python train.py --num_attention_heads=2 --head_dim=32 --intermediate_size=384 --norm_place="pre" --rope_theta=10000.0 --parallel_block=true --init="uniform" --init_std_up=0.0605 --init_std_down=0.00535 --lr_mult_qkv=0.5 --beta1=0.95 --doc_mask=true --z_loss=1e-05 --max_steps=2166 --dataset="wikipedia_en"
Each number is 50 + 12 x the weight over its row's rms, rounded and kept within 0 to 99. Layers, rows and columns count from 0. The size before them is the row's rms in percent of the matrix's.

# down: layer 6 MLP down (transposed), 384x96, rms 0.338, rows 282-317, columns 0-95
# up: layer 6 MLP up, 384x96, rms 0.341, rows 283-318, columns 0-95
down282 106:44 52 34 45 42 44 50 38 46 38 46 68 42 38 45 39 60 50 62 31 48 50 49 47 75 40 42 26 40 71 40 69 53 55 53 67 35 70 40 44 50 52 47 63 60 51 57 62 37 28 56 41 57 29 56 41 56 34 62 58 57 70 51 51 56 37 62 52 71 21 45 62 41 32 56 34 47 34 59 50 47 27 33 44 44 47 48 35 63 69 53 28 47 44 51 72
up283 103:66 38 60 51 54 45 66 43 54 40 43 58 29 42 58 53 66 65 73 65 62 52 66 42 29 30 63 36 51 67 45 35 55 66 40 63 63 43 47 50 74 55 44 50 37 53 72 41 40 41 42 23 53 68 60 54 59 46 43 50 65 18 48 27 55 58 66 35 45 37 53 64 40 58 35 41 36 38 57 54 42 52 39 54 44 47 49 45 58 59 58 60 28 37 52 45
down283 104:57 41 39 53 19 50 58 47 47 42 52 41 38 57 52 31 44 42 57 36 53 60 55 33 54 31 53 39 51 19 53 62 38 39 41 35 51 52 52 63 10 44 57 70 40 64 42 52 46 61 58 54 30 42 42 56 54 60 48 30 40 52 46 46 18 44 58 51 75 58 59 35 71 36 57 35 58 52 64 42 37 44 63 68 48 47 49 61 58 42 53 41 64 38 54 42
up284 107:37 59 70 59 44 50 56 46 49 56 43 72 47 47 43 59 28 70 67 39 62 58 44 56 31 56 46 57 58 42 52 40 35 47 61 45 54 48 37 46 55 56 27 42 32 54 42 46 65 48 41 53 56 59 57 45 48 48 55 59 49 57 51 33 58 72 30 43 60 62 47 72 67 59 24 58 28 44 33 52 51 61 52 49 69 51 31 46 58 29 66 41 46 62 55 93
down284 103:63 40 53 40 56 52 36 60 49 63 66 56 49 62 43 62 50 35 49 72 35 54 55 57 58 46 61 42 47 25 46 55 69 54 40 46 62 55 46 38 43 49 30 51 54 39 62 57 46 55 62 44 34 38 47 49 36 56 25 35 51 63 44 68 44 28 45 57 27 33 59 26 51 41 48 39 41 48 41 70 44 44 40 44 47 72 85 53 47 79 44 51 27 62 43 39
up285 101:55 41 62 50 33 41 56 44 39 43 43 35 31 47 59 61 48 37 77 29 44 60 50 40 59 50 46 62 48 57 27 38 45 65 53 62 68 21 50 62 60 46 44 58 52 55 62 44 35 50 50 39 56 38 80 38 32 36 45 57 62 72 45 62 44 56 63 68 61 42 48 73 46 48 46 72 59 56 65 47 50 34 35 61 65 38 52 44 59 66 35 48 55 29 35 62
down285 104:49 40 50 56 50 58 63 53 48 51 59 41 55 59 39 49 57 47 51 46 55 46 54 33 60 49 48 62 28 39 28 43 53 31 44 69 64 47 53 58 53 55 35 12 71 50 43 38 59 30 66 77 49 55 46 54 49 56 83 65 54 39 37 56 58 51 74 29 57 55 45 65 41 48 50 51 36 19 54 43 58 60 69 50 37 51 60 61 53 43 58 34 34 63 58 62
up286 104:52 60 65 46 24 48 41 60 34 38 47 30 44 44 60 70 45 41 52 41 65 66 41 64 37 53 63 48 51 67 75 40 62 46 49 30 76 26 37 54 53 51 50 57 55 67 32 55 35 44 48 61 66 46 63 57 48 73 56 70 53 62 48 55 49 34 62 70 41 54 48 56 50 38 35 44 44 55 72 32 41 58 54 32 46 36 47 41 43 55 44 74 65 38 50 43
down286 114:25 58 53 67 54 51 56 71 62 76 68 70 45 40 31 49 38 36 38 47 53 52 69 45 28 56 47 51 56 49 46 57 29 50 56 66 35 41 37 46 63 58 53 52 55 45 44 66 21 49 52 53 37 41 58 59 51 56 66 43 45 48 57 36 32 48 41 38 28 54 46 37 51 77 37 40 39 66 41 47 68 43 81 51 69 39 54 45 53 39 68 62 49 52 50 46
up287 086:25 75 51 59 50 64 52 39 59 58 34 36 52 62 35 53 39 45 36 43 64 52 58 82 38 63 44 60 59 55 37 27 74 34 52 46 45 33 54 62 56 37 39 23 44 40 39 53 48 56 63 51 48 39 53 52 52 43 70 51 45 63 35 48 70 52 36 65 52 46 52 64 53 41 43 64 60 55 65 37 45 54 47 43 49 41 66 49 28 79 45 48 64 50 59 30
down287 109:60 51 39 46 58 57 49 57 40 65 68 66 30 53 20 52 61 58 72 42 42 52 44 78 76 61 58 47 42 48 62 46 60 60 56 68 47 58 46 64 65 36 55 50 62 31 51 71 52 42 68 35 61 53 46 67 41 56 53 52 51 33 47 38 36 49 67 53 70 41 57 53 65 46 57 48 51 46 48 75 30 39 48 35 52 76 57 57 64 43 38 64 53 72 48 51
up288 099:37 39 59 69 53 37 51 66 44 43 58 61 34 69 17 68 69 24 56 45 62 59 66 59 37 59 58 45 57 45 59 45 38 69 60 66 53 44 50 45 44 68 41 48 47 37 64 55 47 46 54 36 52 67 39 53 50 65 56 47 63 49 38 30 38 65 33 64 54 51 59 48 46 54 53 39 47 59 56 47 57 42 19 32 69 38 24 45 50 54 58 38 58 46 29 57
down288 079:64 71 49 45 41 78 65 45 39 44 45 47 75 38 51 58 55 48 49 56 32 40 70 65 60 45 61 37 43 45 46 34 50 31 67 48 39 53 42 24 43 49 73 56 50 50 52 43 24 51 42 57 44 68 64 47 49 60 36 52 57 51 40 49 43 38 70 40 48 29 28 59 32 57 55 50 55 53 49 42 53 39 48 47 50 53 40 59 48 25 53 46 15 58 76 46
up289 092:42 52 55 28 46 58 49 57 80 37 53 38 54 41 59 32 54 64 42 48 49 34 33 75 68 70 59 49 47 47 53 34 53 67 53 47 64 45 36 43 68 52 60 37 40 62 52 38 57 36 61 38 27 66 44 51 36 55 58 58 38 57 45 41 33 52 48 51 50 55 38 48 53 58 50 69 57 47 60 55 44 61 29 66 29 34 31 59 71 40 54 69 44 51 83 52
down289 091:66 51 59 36 61 31 54 41 48 46 41 39 45 50 45 58 51 38 70 61 67 47 65 45 22 41 62 58 60 63 50 43 51 44 67 54 38 48 52 52 54 43 41 64 69 49 46 54 59 60 64 48 70 67 51 61 43 63 43 47 56 33 40 25 41 49 52 48 63 59 67 38 48 27 47 42 50 59 45 37 63 50 50 68 34 69 83 52 33 31 38 29 77 44 41 49
up290 106:53 32 37 59 55 46 79 43 39 62 61 23 64 48 58 32 51 58 36 68 37 39 36 39 63 86 53 43 35 60 47 42 63 49 55 50 66 44 57 42 50 33 52 38 34 49 60 43 49 60 45 54 58 47 37 51 63 46 49 56 43 49 42 62 37 52 45 61 57 61 67 29 42 36 39 61 55 42 40 47 60 73 70 60 32 53 46 47 56 36 62 69 27 45 33 65
down290 095:56 45 45 27 55 70 23 36 57 40 82 71 43 52 52 74 40 47 24 52 39 46 34 62 50 21 34 56 63 56 22 40 68 38 61 35 60 64 58 49 44 33 47 61 55 42 44 40 56 41 49 61 31 43 60 40 45 45 37 42 46 57 38 49 40 60 56 42 34 51 40 64 49 40 49 56 36 57 48 65 42 34 59 38 57 37 51 35 51 45 38 47 47 53 66 50
up291 105:66 61 60 58 58 47 15 59 34 55 27 63 46 61 38 54 63 46 57 49 62 43 21 42 31 52 39 53 49 44 50 44 50 48 41 40 68 45 67 54 54 31 38 57 46 57 67 48 55 62 59 60 61 30 52 49 54 40 30 39 58 37 28 30 54 46 71 71 64 63 36 65 37 54 40 67 56 61 65 32 59 67 42 32 54 47 39 57 62 59 55 40 49 41 49 42
down291 100:32 42 36 64 46 44 74 39 72 44 65 60 38 48 55 55 43 62 48 56 43 56 54 43 68 27 53 59 50 43 63 66 68 58 35 59 34 77 43 51 25 39 42 48 46 64 28 54 52 29 66 51 52 66 42 45 46 42 64 36 60 67 58 68 35 37 52 57 53 41 63 62 51 55 52 52 68 34 56 64 27 36 36 34 41 65 60 51 55 61 42 34 47 59 57 52
up292 095:45 39 57 66 41 30 61 42 63 63 59 58 22 51 32 76 43 79 48 52 43 59 36 59 33 49 58 49 54 57 54 49 45 59 49 65 49 47 44 46 53 49 82 45 40 53 64 31 43 46 55 63 45 58 38 52 66 22 46 66 43 58 72 60 53 62 33 47 38 53 49 23 39 54 36 43 47 47 66 80 62 45 69 56 48 54 51 48 57 54 50 67 37 41 49 55
down292 103:50 40 28 54 46 61 32 47 46 40 40 42 59 64 85 51 39 47 56 55 44 39 55 54 60 54 47 60 14 54 41 30 52 47 58 39 49 65 55 25 46 48 67 47 44 51 54 65 65 62 69 68 79 37 47 32 51 35 44 53 37 46 65 32 38 48 57 29 57 54 66 51 33 59 50 66 67 57 36 57 55 36 53 44 37 38 50 58 39 41 36 43 41 46 55 42
up293 108:41 62 58 56 73 59 44 57 37 44 58 75 55 43 45 56 48 53 38 58 54 69 45 46 49 61 54 39 24 60 30 63 57 46 48 62 47 52 42 57 67 42 45 45 63 58 31 50 42 55 45 42 52 49 51 44 60 45 49 27 66 58 42 46 44 47 39 61 53 37 24 53 59 87 30 54 44 20 35 52 32 77 43 54 30 60 70 48 60 62 41 51 40 67 50 49
down293 109:42 57 51 65 70 56 56 43 39 35 51 48 46 48 41 53 39 43 43 21 67 39 38 32 48 34 54 50 52 67 59 54 55 46 45 64 42 61 68 48 63 38 44 57 42 47 57 77 25 36 63 51 60 24 39 57 30 54 54 53 33 63 56 49 47 48 28 45 44 71 29 43 52 36 49 36 49 45 31 53 32 41 55 39 47 62 45 50 86 51 63 38 67 40 50 61
up294 103:40 37 35 40 40 45 63 19 36 56 55 26 55 45 49 50 55 41 66 68 48 58 51 48 64 64 72 50 52 53 41 61 80 53 51 56 52 40 56 57 51 46 49 46 43 51 58 24 63 47 47 42 57 66 67 22 53 63 19 41 74 46 48 56 44 38 64 58 38 50 50 47 57 51 58 53 57 53 65 57 49 41 48 48 47 44 36 73 39 51 36 66 68 29 24 47
down294 102:45 70 47 65 58 47 50 47 54 56 44 45 50 53 41 36 49 54 47 63 35 44 40 39 67 46 52 42 55 39 62 36 33 54 27 61 44 29 52 51 21 55 54 75 42 36 61 61 58 28 41 53 48 47 37 44 51 64 70 54 42 40 43 50 86 38 55 67 50 55 58 54 42 16 36 55 57 37 42 43 50 61 39 60 44 27 43 25 55 60 34 47 36 35 54 56
up295 100:60 55 40 56 25 45 41 38 65 57 42 54 39 37 59 46 69 49 37 53 67 68 51 64 47 39 55 41 49 45 50 31 52 56 36 40 36 53 62 72 57 44 56 37 70 63 44 50 50 59 55 51 56 63 48 56 53 25 54 55 70 60 76 31 46 43 55 62 39 36 46 68 38 67 46 31 51 45 38 57 73 52 52 41 59 63 55 23 65 55 43 42 35 27 72 33
down295 104:60 69 58 39 51 53 28 58 45 55 49 36 49 52 32 40 39 71 57 39 45 58 50 60 39 50 44 54 42 64 73 31 48 47 61 52 35 69 45 40 43 44 46 52 22 22 46 58 46 70 59 26 46 53 51 71 46 57 57 58 46 46 33 62 33 42 56 31 43 60 61 59 43 28 40 56 57 66 55 35 51 32 65 46 42 63 54 21 55 45 58 40 59 43 29 58
up296 103:46 36 64 68 40 60 45 64 55 53 52 58 45 50 58 54 47 45 50 61 47 42 43 44 48 42 31 60 58 34 43 22 38 52 62 16 68 46 46 56 51 44 59 58 48 81 47 43 49 66 54 69 56 55 49 31 44 28 54 58 40 49 38 50 49 60 56 33 67 30 43 40 61 52 36 53 33 38 48 27 49 62 62 73 66 51 43 50 35 46 44 58 21 38 63 69
down296 106:62 70 58 57 52 53 57 38 45 48 35 46 57 43 66 32 57 47 36 48 46 50 57 32 57 49 67 37 42 41 48 73 49 57 64 44 54 38 57 46 35 65 13 40 47 45 54 44 54 43 37 65 68 44 53 61 42 39 53 43 70 51 61 37 43 50 72 32 57 50 76 60 47 55 53 35 47 82 41 37 53 61 26 43 70 49 34 56 50 64 51 49 51 42 79 48
up297 097:44 68 63 38 53 57 64 58 64 57 47 75 45 44 54 39 65 46 56 43 58 31 62 51 43 52 45 51 62 39 74 32 53 38 45 59 54 38 37 71 57 37 42 25 30 56 49 47 55 66 48 65 22 52 25 26 44 47 35 41 65 58 43 38 51 41 48 54 65 41 41 51 54 31 39 49 67 47 46 57 41 47 28 44 38 38 66 52 56 71 62 67 50 63 37 54
down297 095:75 44 72 44 75 49 47 54 30 51 59 31 59 41 68 44 47 53 42 53 43 59 41 69 74 51 58 68 49 60 38 30 57 58 53 55 69 63 65 51 26 54 50 52 52 52 46 58 67 37 41 45 59 50 77 58 48 47 46 75 71 48 57 71 72 50 45 67 25 76 56 44 38 54 54 46 53 61 55 58 71 39 42 57 55 52 42 47 66 47 50 45 61 47 59 50
up298 099:62 23 60 46 54 63 40 58 60 38 30 64 31 58 65 44 56 49 57 56 49 54 45 62 30 28 47 35 23 36 73 43 45 50 48 39 25 33 55 62 68 39 55 49 44 41 57 43 46 63 71 42 61 68 54 62 48 33 51 66 41 57 39 66 50 49 43 51 57 65 23 45 48 58 51 36 49 53 48 48 34 64 40 53 64 37 52 62 51 60 47 37 61 21 51 38
down298 095:46 53 44 47 46 65 53 73 53 35 53 57 54 41 59 54 36 57 42 61 63 48 37 46 50 56 51 35 55 69 33 45 36 57 49 72 47 56 37 23 61 68 60 60 54 54 50 52 54 29 36 29 75 36 52 45 43 55 64 21 45 74 41 54 56 53 76 46 29 67 49 58 67 43 27 55 55 55 42 36 33 52 75 45 36 52 42 53 51 38 47 67 59 62 53 41
up299 101:61 42 37 59 66 46 41 41 47 47 41 27 33 50 38 62 50 57 10 45 52 58 58 37 64 68 50 48 68 42 18 53 34 50 42 53 44 64 46 46 49 48 77 50 66 39 47 67 50 49 43 31 33 70 62 60 51 48 63 49 52 54 50 44 51 46 39 42 48 54 43 32 25 48 51 46 72 31 63 50 73 75 50 45 70 45 51 42 55 39 51 62 47 51 62 51
down299 113:35 45 38 64 64 43 61 43 48 33 55 38 41 66 48 53 63 71 52 52 50 44 42 43 39 71 46 46 66 59 52 52 16 58 51 72 46 70 42 43 51 54 60 53 40 47 43 46 64 44 59 64 41 53 67 41 47 58 70 50 53 57 31 68 58 88 31 51 37 52 51 34 53 33 69 67 50 52 51 50 68 51 31 64 44 34 61 37 40 46 39 61 47 53 63 33
up300 094:52 51 37 51 51 41 61 34 67 48 55 49 49 51 25 57 55 35 26 63 36 61 45 42 74 27 46 55 59 45 43 31 46 45 46 40 37 58 32 46 51 52 51 50 44 46 57 39 20 48 47 38 61 41 75 32 55 26 34 57 61 63 55 40 51 46 68 53 59 50 45 51 66 49 43 55 60 49 50 50 81 38 68 36 62 63 60 80 71 55 47 56 63 47 62 45
down300 087:47 34 54 49 60 62 44 63 47 36 42 59 50 51 69 47 37 70 44 44 71 54 41 30 29 53 47 54 59 54 32 34 39 50 49 53 53 23 60 55 43 66 43 54 54 46 60 58 63 45 37 61 56 58 23 71 42 63 58 32 42 30 33 54 20 59 33 45 50 40 64 39 36 44 41 52 54 47 59 32 34 48 51 56 34 47 25 28 66 47 50 32 59 51 48 41
up301 087:27 49 49 56 46 76 51 48 61 46 63 40 43 36 45 46 36 42 59 47 52 58 42 34 60 63 36 49 55 72 58 57 41 57 44 65 38 46 52 27 43 44 39 54 70 32 62 35 51 49 52 60 44 38 56 45 66 48 35 74 52 52 40 57 39 61 53 48 52 45 41 34 52 61 35 24 66 62 50 35 47 77 45 76 70 43 45 76 53 36 42 53 42 53 49 20
down301 096:45 38 50 36 47 47 50 60 46 51 34 45 38 54 50 48 57 60 27 34 72 61 29 54 64 49 26 32 44 60 50 36 49 35 44 39 34 59 40 52 48 70 68 49 60 54 51 36 35 57 54 37 58 63 35 46 41 81 51 57 52 61 72 42 38 60 61 62 51 51 33 43 61 68 69 63 63 26 47 58 57 48 51 50 48 55 40 32 42 54 31 35 37 76 59 45
up302 086:75 35 39 40 63 35 49 56 53 18 70 68 64 39 41 70 48 57 48 58 41 54 67 56 51 63 47 65 57 50 72 40 49 39 37 32 59 37 70 69 47 37 41 76 34 29 48 37 61 65 56 38 49 51 55 33 42 34 55 20 56 67 52 61 67 56 40 47 49 40 54 43 53 37 46 48 50 53 57 42 56 32 48 60 62 52 67 61 49 41 48 49 57 55 59 54
down302 087:48 58 50 33 39 47 54 63 34 61 74 55 54 61 47 41 37 63 30 38 62 51 69 36 51 43 44 48 35 70 51 44 41 48 43 43 56 63 61 64 64 55 43 43 61 55 57 51 43 38 29 44 66 58 63 81 31 72 59 72 51 43 67 49 49 67 37 68 58 37 47 62 42 65 47 78 45 54 59 49 41 48 53 38 50 69 69 75 60 47 37 53 47 53 38 38
up303 099:59 52 54 30 49 44 69 40 52 27 74 59 50 68 57 53 23 63 46 58 83 56 58 25 42 59 65 53 43 42 48 51 67 34 56 49 42 59 39 54 30 51 47 40 46 36 51 39 40 53 52 49 19 34 52 56 67 52 43 54 50 78 63 46 48 63 42 32 28 49 37 53 40 44 55 59 53 53 56 51 47 56 56 42 43 41 52 38 52 67 51 68 49 70 26 54
down303 101:40 37 39 42 47 45 55 48 22 44 50 53 74 49 31 41 58 76 55 42 45 51 66 47 45 44 71 33 39 44 69 50 58 63 59 28 58 50 64 35 59 52 53 63 46 55 76 60 53 36 62 31 40 55 49 44 46 49 40 58 42 66 48 27 35 26 45 45 37 42 48 44 37 60 41 40 48 60 44 45 52 49 33 30 31 52 46 67 36 48 48 77 36 30 49 45
up304 095:60 34 62 37 56 42 56 29 58 63 72 64 42 38 34 59 39 34 42 51 48 43 33 44 50 67 59 41 48 49 43 46 60 32 32 52 59 52 50 63 32 30 53 52 46 47 31 34 32 61 46 46 53 58 60 59 59 58 58 41 53 61 59 64 38 26 51 45 52 60 72 69 74 39 46 49 50 30 69 30 37 55 61 54 39 60 52 65 49 57 61 26 55 23 43 39
down304 106:53 60 78 40 53 70 56 62 32 32 56 43 66 18 43 42 44 60 44 53 49 63 33 53 63 68 41 46 53 46 46 42 40 56 43 40 50 47 45 40 53 43 53 49 45 47 61 51 54 51 64 49 16 46 39 54 69 65 37 39 46 51 68 21 40 54 47 60 68 55 69 54 59 75 64 32 41 62 49 66 29 42 40 62 67 55 42 46 60 38 55 62 39 55 65 44
up305 090:23 50 58 51 65 62 45 29 26 65 41 53 54 32 43 71 58 34 42 58 38 42 39 61 55 64 50 40 54 71 62 75 41 70 50 53 55 43 25 52 48 44 64 43 62 29 48 59 38 48 45 74 65 48 48 41 34 54 72 26 57 40 52 47 47 35 41 70 41 40 43 53 46 58 52 55 65 39 57 50 44 40 66 49 63 39 35 66 58 60 63 55 37 41 47 43
down305 101:40 52 62 53 38 57 66 44 59 54 58 69 37 50 55 39 51 66 64 36 42 42 52 66 75 37 38 53 45 46 46 37 41 36 53 64 53 71 47 60 35 47 72 64 54 53 19 42 56 73 52 44 41 43 32 23 60 52 57 54 51 47 52 50 61 25 56 43 36 66 62 66 33 44 62 31 71 61 33 43 50 39 52 62 35 72 40 48 48 59 49 59 51 36 35 54
up306 101:47 62 59 47 41 52 68 51 49 43 65 34 39 48 41 55 38 43 74 47 38 44 76 39 53 71 30 59 67 45 39 40 56 60 54 45 42 49 48 34 39 57 65 44 28 37 41 50 49 73 69 57 55 50 36 76 51 42 62 64 72 57 52 25 61 51 48 62 54 44 59 35 60 55 43 48 76 54 39 44 63 48 45 36 21 46 65 42 34 67 42 59 40 55 46 41
down306 108:60 59 60 57 41 48 58 52 49 52 56 38 49 53 33 60 72 26 60 47 39 55 66 66 28 48 77 38 60 53 43 60 54 55 43 22 51 59 49 56 54 39 45 53 43 40 34 57 68 44 59 50 55 77 46 63 55 44 56 51 47 41 44 27 30 62 38 40 42 49 44 45 54 57 21 58 39 42 53 24 37 34 64 60 48 60 50 52 52 66 24 43 47 72 64 33
up307 110:49 74 44 69 53 34 31 59 55 72 73 58 58 41 46 58 42 46 42 49 77 58 59 38 51 66 39 61 36 38 69 29 53 43 58 48 43 47 39 51 19 42 59 46 38 53 15 50 45 29 47 30 62 56 63 50 41 46 55 38 61 66 54 56 57 60 56 47 48 37 54 44 41 53 43 33 71 61 54 68 51 42 37 50 56 57 57 46 42 52 70 30 50 46 35 41
down307 099:65 33 56 37 32 69 36 60 35 44 40 42 64 35 65 48 47 41 38 53 39 26 67 48 59 48 47 63 44 50 25 72 48 37 52 49 43 36 64 33 66 45 57 61 58 46 68 58 69 56 66 74 55 42 38 52 75 64 49 52 31 48 38 51 37 45 56 51 62 48 40 34 43 53 46 50 22 50 62 48 74 56 54 50 52 34 36 47 37 51 47 48 36 64 71 46
up308 097:51 32 29 50 28 58 68 53 37 49 64 36 42 74 50 65 72 50 49 57 61 47 52 31 34 56 66 52 59 39 65 20 58 36 35 49 57 57 42 43 53 63 40 43 48 44 63 47 38 45 51 58 55 44 49 60 55 55 28 45 62 42 58 61 50 51 34 65 55 40 48 44 55 34 82 60 59 69 45 58 48 70 60 57 69 53 73 44 38 58 67 32 72 52 49 54
down308 096:47 56 73 43 41 63 53 35 56 50 38 49 63 72 50 41 61 53 53 55 59 57 36 65 33 28 43 51 59 51 63 25 61 69 46 56 63 49 66 38 61 65 52 53 39 43 36 55 47 51 57 58 63 65 18 36 46 79 59 26 51 39 42 54 29 41 57 55 62 52 55 54 44 57 42 36 58 47 32 54 35 37 74 42 51 56 47 33 43 41 43 77 52 64 57 49
up309 103:43 66 67 47 46 55 58 56 56 55 35 56 48 44 49 74 50 57 54 46 47 25 32 52 58 30 51 56 52 37 52 49 74 66 59 43 45 55 50 38 43 55 51 35 44 28 65 51 50 48 59 34 87 35 69 34 68 50 26 63 51 56 59 56 60 55 40 47 42 59 48 42 43 47 21 41 23 55 40 58 45 66 68 68 51 50 50 41 39 52 39 58 46 53 53 76
down309 096:68 50 62 31 60 68 57 36 51 41 35 54 36 48 43 30 40 66 48 30 56 41 40 44 54 43 67 34 50 63 49 47 59 33 43 92 48 33 54 47 46 52 46 51 49 56 42 57 43 43 70 28 33 63 38 59 51 48 51 32 47 42 38 41 46 69 30 67 78 53 54 35 54 44 54 54 53 37 49 37 55 35 49 64 66 36 38 60 40 59 59 53 34 38 59 39
up310 100:40 49 53 58 64 36 56 48 50 70 57 42 48 33 63 47 43 42 16 62 63 60 47 36 54 53 61 57 36 64 19 40 50 56 72 28 51 39 61 38 42 75 40 64 51 55 46 24 58 29 48 54 57 41 72 48 46 46 49 56 45 49 56 54 54 41 52 42 53 42 32 60 54 63 53 70 73 29 58 36 39 61 51 46 66 49 62 40 43 56 56 54 54 29 57 30
down310 097:54 72 68 50 62 65 49 45 42 37 65 78 38 40 43 52 76 56 54 51 48 55 50 62 52 48 57 46 78 58 56 51 33 51 48 50 59 61 59 54 53 54 37 50 26 51 48 66 52 66 55 44 52 42 45 59 53 64 50 43 65 73 37 51 27 46 32 80 20 54 48 43 46 50 62 49 41 57 41 65 49 48 39 43 29 37 26 45 41 45 59 22 35 58 56 48
up311 112:49 50 73 68 42 61 57 31 48 30 40 77 58 64 43 58 68 54 61 53 32 48 48 65 59 50 38 50 41 45 66 24 54 51 06 58 51 67 46 51 41 52 71 39 65 70 34 54 39 37 42 46 51 48 52 44 62 61 69 53 49 60 49 49 50 37 43 67 40 43 57 44 50 58 42 51 47 52 38 77 44 48 62 56 61 49 58 36 44 30 47 43 47 60 63 66
down311 114:56 56 55 72 41 29 34 46 50 45 39 59 74 51 33 62 42 40 74 40 52 43 49 50 42 37 46 69 56 71 44 48 45 56 45 56 51 54 46 32 53 58 39 58 37 43 82 42 42 75 48 63 51 50 60 54 45 53 45 77 19 54 41 30 55 41 46 37 40 46 65 31 49 48 63 66 48 43 58 35 73 63 42 38 46 59 48 50 40 52 51 66 51 25 57 60
up312 104:64 56 53 47 66 73 38 71 38 63 47 73 32 46 69 42 55 59 33 55 26 57 56 51 64 53 36 45 41 51 53 58 43 50 55 35 32 37 33 52 39 58 30 56 44 39 28 41 34 60 54 44 42 56 48 43 42 72 48 45 58 52 55 59 47 38 57 65 33 11 49 52 71 47 63 40 43 35 49 56 62 54 41 35 30 39 47 33 51 67 58 43 51 35 60 46
down312 113:44 63 36 35 56 50 39 57 31 71 24 39 60 61 40 47 83 51 29 44 48 44 36 49 62 48 35 70 62 33 52 47 49 33 42 68 57 41 28 68 50 74 59 48 54 34 49 51 54 44 52 52 54 42 55 34 45 65 69 56 49 64 48 57 59 45 43 35 50 40 54 40 58 49 54 26 60 55 41 62 48 34 21 63 46 63 31 50 52 43 41 38 45 46 66 55
up313 093:69 60 44 57 51 55 43 63 65 55 61 54 52 35 32 54 63 63 49 58 48 51 33 42 31 75 44 46 73 34 38 54 63 43 53 71 25 50 62 64 39 41 39 44 46 42 68 61 41 57 60 22 81 34 53 60 61 40 45 51 61 54 40 61 45 54 53 34 47 66 46 22 54 61 60 43 50 55 49 59 33 52 55 33 31 44 52 50 64 47 39 24 57 52 55 44
down313 092:21 56 70 45 40 74 34 57 32 63 50 47 57 56 42 67 58 38 54 38 61 51 48 62 49 51 48 46 40 67 46 41 45 50 51 35 74 53 48 45 72 63 36 58 51 33 37 33 64 52 40 48 62 63 31 70 50 47 79 68 49 53 58 66 48 40 51 63 64 39 50 63 43 22 31 51 33 57 58 42 69 52 64 53 69 42 48 44 43 62 62 56 57 58 47 60
up314 102:54 44 44 34 39 43 46 45 67 73 61 56 43 43 54 50 64 49 59 68 68 61 38 56 42 52 38 53 49 42 54 46 16 35 35 69 45 38 58 48 37 52 49 47 60 60 42 26 49 31 57 53 49 64 47 48 43 55 44 38 67 54 25 43 25 70 40 38 52 40 39 64 50 47 30 63 45 38 57 26 57 54 57 59 41 56 19 49 44 46 47 33 37 47 67 34
down314 097:58 47 57 47 50 46 59 55 38 50 51 44 67 53 39 50 47 85 43 51 61 43 59 49 61 72 49 47 46 45 57 62 54 31 68 62 42 72 47 41 51 49 54 51 64 35 65 48 33 33 44 51 45 40 51 58 55 36 39 49 50 57 57 25 68 41 53 50 47 65 71 20 76 59 56 57 49 61 58 64 64 39 56 63 34 37 71 36 69 30 53 63 41 61 73 60
up315 113:43 40 67 50 32 41 61 32 54 29 52 68 67 50 47 59 39 56 49 50 47 41 49 50 45 47 44 49 50 28 47 47 59 63 47 48 52 44 74 64 58 41 44 52 69 51 52 18 41 50 45 45 53 48 45 59 77 36 56 56 46 74 35 54 50 40 61 47 43 66 46 70 33 52 52 32 44 34 62 49 32 60 63 62 16 48 48 31 56 59 37 28 44 58 72 63
down315 110:48 59 59 76 39 54 43 66 44 50 43 39 49 46 77 42 46 60 51 52 74 69 34 29 67 46 33 60 40 50 75 50 48 41 64 55 50 34 47 38 60 61 46 43 64 59 58 52 43 69 56 60 29 65 59 50 53 77 55 56 57 33 57 46 29 47 51 78 59 70 45 57 51 45 50 44 69 59 34 46 58 51 59 46 56 77 44 49 31 56 51 71 48 55 49 61
up316 088:73 57 50 42 52 61 51 68 22 42 55 42 62 48 54 61 46 42 57 42 30 26 54 51 57 50 48 55 56 72 38 41 59 60 47 57 48 13 56 52 39 46 25 44 80 47 50 52 54 60 29 57 60 67 42 46 47 61 46 32 65 66 50 40 35 41 67 56 59 37 55 49 50 53 42 50 45 70 55 30 45 47 45 36 28 42 42 36 47 67 64 55 69 64 49 44
down316 102:53 45 62 54 40 46 59 42 44 49 73 49 39 39 48 55 49 40 69 54 55 63 46 72 65 53 34 34 47 45 43 80 58 48 47 66 51 52 38 61 52 46 64 63 47 38 48 19 55 18 59 34 57 43 69 67 56 33 62 48 48 54 59 51 49 21 60 57 62 50 57 56 69 48 39 44 41 30 42 43 37 43 43 56 77 41 36 45 59 36 29 53 33 53 46 43
up317 096:64 72 62 57 68 48 66 42 43 45 51 38 46 52 44 42 59 55 39 32 64 87 51 62 53 65 41 43 64 70 44 37 39 45 42 36 50 30 34 48 43 62 40 30 56 46 50 55 51 61 52 70 56 52 37 54 45 41 61 61 63 40 63 63 58 64 49 54 30 57 59 65 20 50 36 42 56 64 65 47 72 42 35 70 49 45 44 52 33 37 63 48 30 48 53 45
down317 086:47 65 64 40 29 59 62 60 71 46 62 54 43 66 44 53 52 65 57 50 53 41 48 36 46 58 55 68 38 49 28 37 60 26 41 60 49 62 69 51 51 51 55 57 44 37 52 34 45 48 40 61 54 40 71 58 31 51 40 58 52 54 37 24 13 33 49 60 56 34 20 53 44 71 55 47 41 41 42 49 39 29 57 37 48 63 36 35 63 58 38 63 55 49 54 46
up318 098:56 43 38 44 61 42 67 49 48 40 48 17 36 58 38 48 47 48 53 50 43 40 53 51 28 38 46 52 76 60 35 45 33 56 39 79 48 50 46 58 44 59 47 58 53 32 72 57 50 37 67 45 60 54 33 48 28 36 53 30 39 48 69 51 68 50 58 66 56 41 68 72 70 67 53 44 30 64 72 46 56 43 60 63 61 47 54 51 40 37 53 55 69 46 38 56